{
  "d_model": 128,
  "n_kv_head": 1,
  "head_dim": 32,
  "qk_norm": false,
  "init_std_up": 0.0532
}
Each number is 128 + 32 x the weight over its row's rms, rounded and kept within 0 to 255. Layers, rows and columns count from 0. Numbers have three digits each. The size before them is the row's rms in percent of the matrix's.

# layer 6 MLP up, 320x128, rms 0.168, rows 51-67, columns 0-127
107:096122201132115165132176110079142113129131165127141191138104192167070165123094170105183136084207119099126121135099115128129125137062155181112169140113154139166111108138223084107116175070176083145123146113097141128147066138135129114106145053155150115075112147190117165122156139113128131162090119102133107179122140137113148109162177119170162108117198120092107116119150108158157109135151
098:137157106141178082180089140133066117134145135110143135160159053160064142111111138129131093123137147065105127146113190170132173146133158126093133099099078102057198147131088174142142059155165159180118144102122183119118148138098187114169204085096128139110110120116176124151127113133154121140143151130140175168203135069131103109131145103089110135159104096086137154113147113142127151197088
101:125142140144166172176128131119092121145123130142154164159083170147164149129106181153160161132163083178029145117123129141087184112122134180158118109096180131181104155073110128131117074138171170099059080149202165137092202103139204136100157158125119093152144151106111170163130082125109144145119136131127122149122090144147201131119172164146186134123109165089134125158165115115120100169103
106:131139137112081094154137147162091080127084112143158184142098139109103136105133086127157112124096143119172112099172107083111088203173099069144111087116101157156120084141123117162163168073144110122124155174110169156126079118144150143074120154149121077118201134099117155029076185194158068152130170094168112128145124148082169089096159139140168144127126133150132125099149111085088130141074
100:106116089143135139131150142133128142127147194169214050126160101086115177133101190144097137138097123131126135176121023086124176088141119147162150125130141199151160072135123123132157148125097076161140169146169099127144159142125115139143166108115117073115128142121078111122112082102113098182078128141133155147159109177180102132072191136164145130076116042082132138145139122141131165121094
102:099125095105164139108167053093117118083146084093125154124152098090094111138138113161120117177166079200168097174103190073163129147108042108152138180098131129155128088143067103122085110116139121151103106145145193136101143142126164188156140151144195117147134091165151113054133116133122120155135133147169115130143155120177106188078117095086142114119142164131167133112157164146096183067154
096:200157158117165154142174201127127102183050120109097177091111136101135143134094146161110093112113148113105146126153184109056133093148085129166082122129095158095100156163161137130073184135139144155214123202115160117124120123161084146125149125084124079131118116165148110093180105110106184167076102078136113120152123150098156109142112167101075145106122107160076084131132103164119155087132
092:081077164131117199131082149110150168137141122132084136140129151140119112127136174169111152056103115123108117138152050149136191122121136169120140138144151171117132138109184082128107131097081107136086154103070147089167139134107151142128094166201147147157133189130156113166111141171064151107069149126096153094123178189135098131132133110185123116075167098078188120133139201146155074169122
101:110086137107119131145154114054144158120114158070185098122119128202188152114174166140086154128136165172143132139060193135135101122128115132154128130142163113124126082116160204100111161163152123130137112070205168134101104108079112188139132139092187111114107158156132179117139154087142072163101159123115100147110132079076177107083095121094154131109132072147122116113105142093059179104139
101:195119118106115127117167123145063095173197117173092168079126140124144154122137167121153173171119131147127080161132165071148181167154135098096096155155132125093106174128078171198138057182111173123100192158080127093122155148104120160100083090168146080139148146121101119152111117073129104116176097145146173101153104133123124149115104127125108103108108079084090094135160157122133094117211
099:159111187169068162134145111119111133179142074121115184131124088156107171193209148109136148153165115145091097181092089173053123128100109136193117156142176148122103126139124163119137144115084142170127128145113065093124000097099128101123120106186148167132138170111103119146115169082198134110144132099099179130122094132122115127158125167165164125145088121119097129116125149131110098128115
096:108110123143104096163102128131163082127161126156167098094079172146121157124128116115160171076130104149109140190160200080187104121167161102173099137180136155115146101157101097137186121111091182125143219106173153145177145128128098070146085119099124138128081140045148125143076133145128099129142139118197191104185162118136151087101105126145159095127159153118094150165098083132151160150098
099:203169098106113111120208150136144148090172193132063110094089063149107149104114111186164089120151100075107138095099172154087141138064156149110072121133076110112116145135127209099135117133096149190122115097123161114120114125099133138124162075085119181138166105143134149109135179156148150096146133187104093100132087074094107154119129126141111148182107142085127121101088073116160132101087
099:096115177169133167091150147069135143101128084067121154153110160143130126103105160169123125189156133112086129128141132113169098184079072132103111133136103097117087141129067155049131087154087116172143106075106148121182094114156125137141175169190100141155116135180104097177166096162076077098150144141125165135102089145107107188165137148100146157120092069141190149093156157130093083094121
099:146144163066140137120134080091130132146142083139149086114145100175105191163082144088096045171141131134097107134175133079121095140140089135114159155125187137118088097119096147168128097166173172127180143105127078113119127106111103089119122139121148170136160118149136094167079156176126140095105144144219180103061137178126109180060145129150039102129079093125141164165122150117128115123128
094:169139119136137095135103135128130119081133128136148085125167138124118113128185188071067091100128111107126113149143147128165125125132110105145189102143148171157099073150136117142147108097113141049183122142089156102164127158172116081089080135141125154112138092116155044123156126130126157128162100111087133068149114130135118094188171177099224101140054180154128107084108185085096086143180
101:136122116194087125150124123130121123116099083160168169176086148108171114070110149164127146107157100175059161109207112137120168117209148139096127099157102155141133132107056115153114118083045138078158162122134089131203144159103144187171132122137121121159137145189118109100107106134147086114135060095104143140120128121194099157133152167116116178135201125110142153118159110181140128113141
# layer 6 MLP down (transposed), 320x128, rms 0.153, rows 51-67, columns 0-127
106:151078159114145113165124075117120131076132096170158146181111141143119102121095084102145125126170048130129167105115088077160168159071177127190122151103132098152133167171083133154120152144225088118151086113134132152140090154046121127082045095121109125163156142136084160139154094099163115082120118164084140139141167167152096116144102130096148169145091163137150138165164161109173117127082
107:146160162154116096115106128100142109099145140176030160107078164102109123152104114175127154174112106128166103168114189103130139107133143149110143133079127131156113056117098097141133091099141125148140079175137139118109122129198136146171168117155122086140099134176105154113142109151130079088077154154154102106102126142073087147073145099146181108190164140192101103153171166149212058116164
095:156136089085105125067142129135121127085138179130174157148175134137131132186051127174158162113131068110146152110120131101113110126112040144135172137129131140161172157097160146140114067130128140122124167086180158091115119162109140143125141141120111179091071124105104083129129064137134051120090142176182072151138169103144142105145127183095132154194107120158139124168109150111106116129231
106:113084168126149090146181091196133154088115126127149145172124120111137137135139133133121101089126141169167083119086112172163088173116064126123049141079150132173095139141121156145156164149125102120164108089166180177181169135091131154117112130105137169157176076160126113107068105134110081077075089083176077088173125148074077137124126094150135117137171143173161093117140166124145064156097
101:120119132098071063146076183164080078160193130120157097184120134142160100106146148107169101115130125124167095137099113182168122125179080122169095045111087182153130150152078117145152117103162143126109109126147108086153120133081108162110183136072140138157131160144100170105139156126140158072188144112144092133153107100110118142114088113104141137151097090102150144086150089061223111124156
095:086122128120133106107093153144142174114159089121149107164146184111140123148112155086128133170200143073154118082153102121107120183153139088134110117132092133084164147126147104111113111109196082099153208129137126142100075110183148177123151111101125058120111097067133095170136132123149151170232126100095087157145134117065165111115126114175153117079072139088127137115097062095090099096106
095:092166175135124133205163109133088088157116086119116092081141128143105117118175129135137111109093123189127194119102085119095136159134076154124097177092158162161131096117129074098098175117119147091132152101143110151154105176162121089139113121145122119126171100142167137120112130150070085112134117114080126064112074091046186109119086113157113125166141085152088150136083187038091174162122
095:145147121116166123100094166150160094136119104145152139200211186102092082110064148226120102181162135111154131133172148148134132083158083096140131115100151190152155165098159121103149104116140146132122162161165134151178069153123100059100123094093092141114118114126138133138101117074140017145211121126158081111099169092112121117133118135159134135155115143131120105123137139093102147092104
102:189155165147128165132142152128189141151135118126064150004102098160120140116170096128074128107127121102143113161117161096128124092084125111099170173122116101127093103137125123159181156138110133116144142133185121156128177123134043162122158175096155089155089124167139172116133127098103085185086099071083141085086081143095147113139157146097159100078168093150098149113163115165147091169153
101:133107174139124114107123156106157175171165104172129091095143157095102120096093128081181090137093121092118148121158129123165124130102118069101126130155173071166099054075134149155154172100085172184139198191067141094125201149150120141122140151154130118138139099130139083141104126145127097121195123148113117131130206142091116077139144128132120145099074143211150144159125196112101083113105
095:098154154114112151102113191145144119120169154049071111118075121107168174040099158144070094081123116128108151099117135131151147150166093109117099054123127153150147145129101125126112109138109148194131136120078106197151131151127128159164095114047163070186147085137100116123127153172122157091142142125164120164135082094164140111085105109127106160141176084077132103107092173191156135096150
098:152055195166091163193137143138105211141101135107126125125103116176109092138074136163093104160120129127116107099091132146098129117095174124163139130103113103065125126135122134128138133159149086143121165153103116148077205127165106187169050166149120119121143091183130158156190129152145167151068122130086146215134141142114174123149139130124093096124114154081123070113156115123143096165193
100:164086121143148150110112172078101018098081076108104086092101171134125129215115119109198112126164097087106110070097146117117081154088125153107151129125136134122149151154137108109096185167124162122144112126123152074145162130114128111096100107211180117132104117149118110081108109109126171111123079155105150226113095130150133169075117137103155161138089160150129123148139069144171160127140
106:052117101127059131113082179150095147131130164105092147159130185104080127094099108156130137191131083146120115199158103123138128114138094143162107151113158105110101117121098087147131095125138148131166141123164071095100137147151081140070109118164163099155089126166070126128122094088123143174061080184135167106105172117130117160140150217152097149069121146141098104149105186122161188175156
100:133089096200114134105148121142106152125162034176135135061068140113219129117150122081197092103154178101127135120121075113147154113163146150154130122130143112187127148114112161152050092134140146165141136191159161142120074102158135106153108086158107130110119063134120118093138071106100171173122071133119121173150120109125160090133198137125116127160158158104081081162160139142112135103123
089:119165073100148075178107087127132130146034097120109190134152165075121145146142141178169131132091108095121091130120138098058139157128101190160138104182176133124120125102163199113142138096136094189147145101131141130102141152124137114120112159132110144116123146126172073124057075103210158117133194102083121078125130096125171154084132128162131142104121171117071137138171098062133115123107
102:101105128164074140101105131130200119141134130121101112149192116170126163142098182140082085182165117162127108125137133162188076133155101174122146065107135150111127130120196108157152173148130149087124087097076147111150138161091134136123097160217110162121158060076142122125115122135136189134151128099111112157144159143180098167094120179140158115212116182150158131126114120087110087196106
# layer 6 MLP gate, 320x128, rms 0.17, rows 52-68, columns 0-127
102:121111087181092089116142099103134118138073111162141160190084139125130149090197131162131144144079173156106173132138163093099155123110183183140121111144180086103150079112131208106149129121169136172084123079130092139091117107148126108131139085164078155144120091099111096110141111087178101166126181093100131063137145090179156131126168128177080080098101145149136133085148124173098113066080
112:117110146068081120119151103044145068215087098071091156111144122147139136114123121097126110141167129231034130163137102134166140152116117099176100147076132159089120086119128100157172133131127146147165089167027161093179117114094133116145139132146148108130125138102130121125175088129124143133134099090130190098130147161147102126100120130080152117092099118097128169124120152061154155121144
101:144209077134117133151113109091100147113124146125134156179128118114106136174180147116075130109137108100106079095077107198139141089143171065135137108112083102103121129119071056056180155177147127119081094172132163155091179135121142176111115132104143160169142123103180127127132102097188094161141235125121098169117135102134117196156145138140104133133084138111119121145154169089163156120135
094:123181220127100130134163129113118131061127149087214118170115162101158141132155165121191137059052108121116087084126108121143108107171143073159089069139102182122081103143113081175094101166138092140115080137141106144139097111121141170143142080119157130123131147146112087104120161124118123090088085118168141120139129143101142111108188084188165109106110074092149174148118093112132079150165
089:077189116124091121092211089152136109155129118106145156182178159058156102211164100156100137134088093192195155153092120061175118177113106135150098095107161134092103132098156021107122144126143074090121165122150104071125169149136142115152100115146145117120100114158138140118108102118157169143158144147104136135119126086130137199110112140134120112127122168142130087063157131158097134113103
099:138114125100107149108097139104116117140214137096132128136126085131154085148072054121115099196109166125150129161139117183143090145135065096172215138095168084055147075137072149208153150127109141156078104152096124129162143170138155087088135113130079134113143109121181161174152168112133071125110128080117118099140081159097071143134119100095120100129116131101108094147134171108100160169136
107:049098133127115154126157105103149124127063148098119182119102136139143076157145101110082120170093245140193120146118041144114066128204141112134103110152141096165107090154120124117156153114126125050117109137103168135118158124130120116122175155121128131166125087107171128129147176099185142172163120107131113070111121156087129143088093160197128109179156164082137145137103132156101144097129
107:166161132096112131084128129109129088117196136165114136180143159098136143105144079165131133175135153134090133109078118135056150141108114113067105182105099096086127129134118184096087145145094112127078165066155123158107166157130213125169074112159183117127109127198151147229117098152139084146107132158158125136143155109078186085125086157121114161092133142169158165102131119171109152156129
097:094119098132125167147072101127131095156153089113172119100140159099104144111112191120126098138107083175126039163114125174105131202121135135094112148132120096175161136154133079097120173156102088138115128073132104149175119117110103064122147180113114149134090075115116112141164144164118128114155158131201140147158197111146172125120176152109107124149098120092198209125045109113080134164165
100:167138125134084077118141095133085099169089092067102197151072130166155177118122122139134145200171066112146094185059141085101105107120097105128124065155121125132136131134172115133146159141116115131137153204102174101144092117083154179137119185143121151101131081089171164064145090185123115144129177109085135125082099131082099117145163155180132137136095128107086161112087163136100106134105
101:139154167085102128166124121117151192123179088082153111128160160130152160158146138058081043130101147132144167110150106122141170154118167132100110121109095165110167175106078114137123137138106051148166131196149071173118161137102113138117153127119072092162094102122148138104216163129110155135041115109133107087100116130236119141118159081133138131120174111110124104135144127123082125146117
098:130104169123118181148172109111193075078157122135082112126055131076095120159144114132161124138106126120152147179132164041140105117100128110096168137159133116189146096077130098075112091149109090151061110131146109100089149138074175097122101139106107118163132048168117117126186141145139142091114159075166093067121096175133122139095174162112153127148166089098080141089076115123133090134107
098:157123140132158091096133056086150111148116090111153150116185097145191099075102162137139097123072089047154084088125122131127109079108178130144127078154113181125095132135124162182075096167132119117152138131171124154125127100059067110144123155147093151111134139132105101184139157120114081083120127107164095044168065166095120102100149103114164147064085138167151113096154124119083105138140
097:102133162130130111109119071150154149090157112158131117100155133161106123117144154107135069165097153161154186032149114130106105095142107126148113109095134086156120093102116174184116166093122151117174061075078112144160079169135130125125165156082074129128155117102120066138165167041100155114111182093148154140059084108142092165160154125110125064117106106121090192167135104121163144137098
089:186139094091115199159139127159137157157122096126186163199129137134167089115122080142159094134071113107156098142091133152117094182150120202126115170157176115161126146102174129185147167137084138137136146165138162123117183132126127143136070074129108183076126200063199147124112173159119110128099146126078114117132140106114161147058141091149164121171150116097110139168113108117155076104111
108:125189082112146158119153084159130139099133116133187128137155146119192205173098127121114107058096114150153153129125130193148138135119112139150134103172100171145188159183106150061112145129157108166088102110112097219106150142118099088104153143124123211090120108136128058154076091188142123191160159149109067127161152159135140138101086177101153153124113103185145120119136120119145121146148
082:107080067119134115142132163126168122134084105134153186115173118145104100156204141125058129088100109085174105109128117100118162122160157121148145117178110107155141122130158130083174105112124080136170121116149120218095150086135132084148088178074145131202125120155197060075109135122160088144102134152091114084155084145139125127104144128142151086108141161146169150096099184111127131217114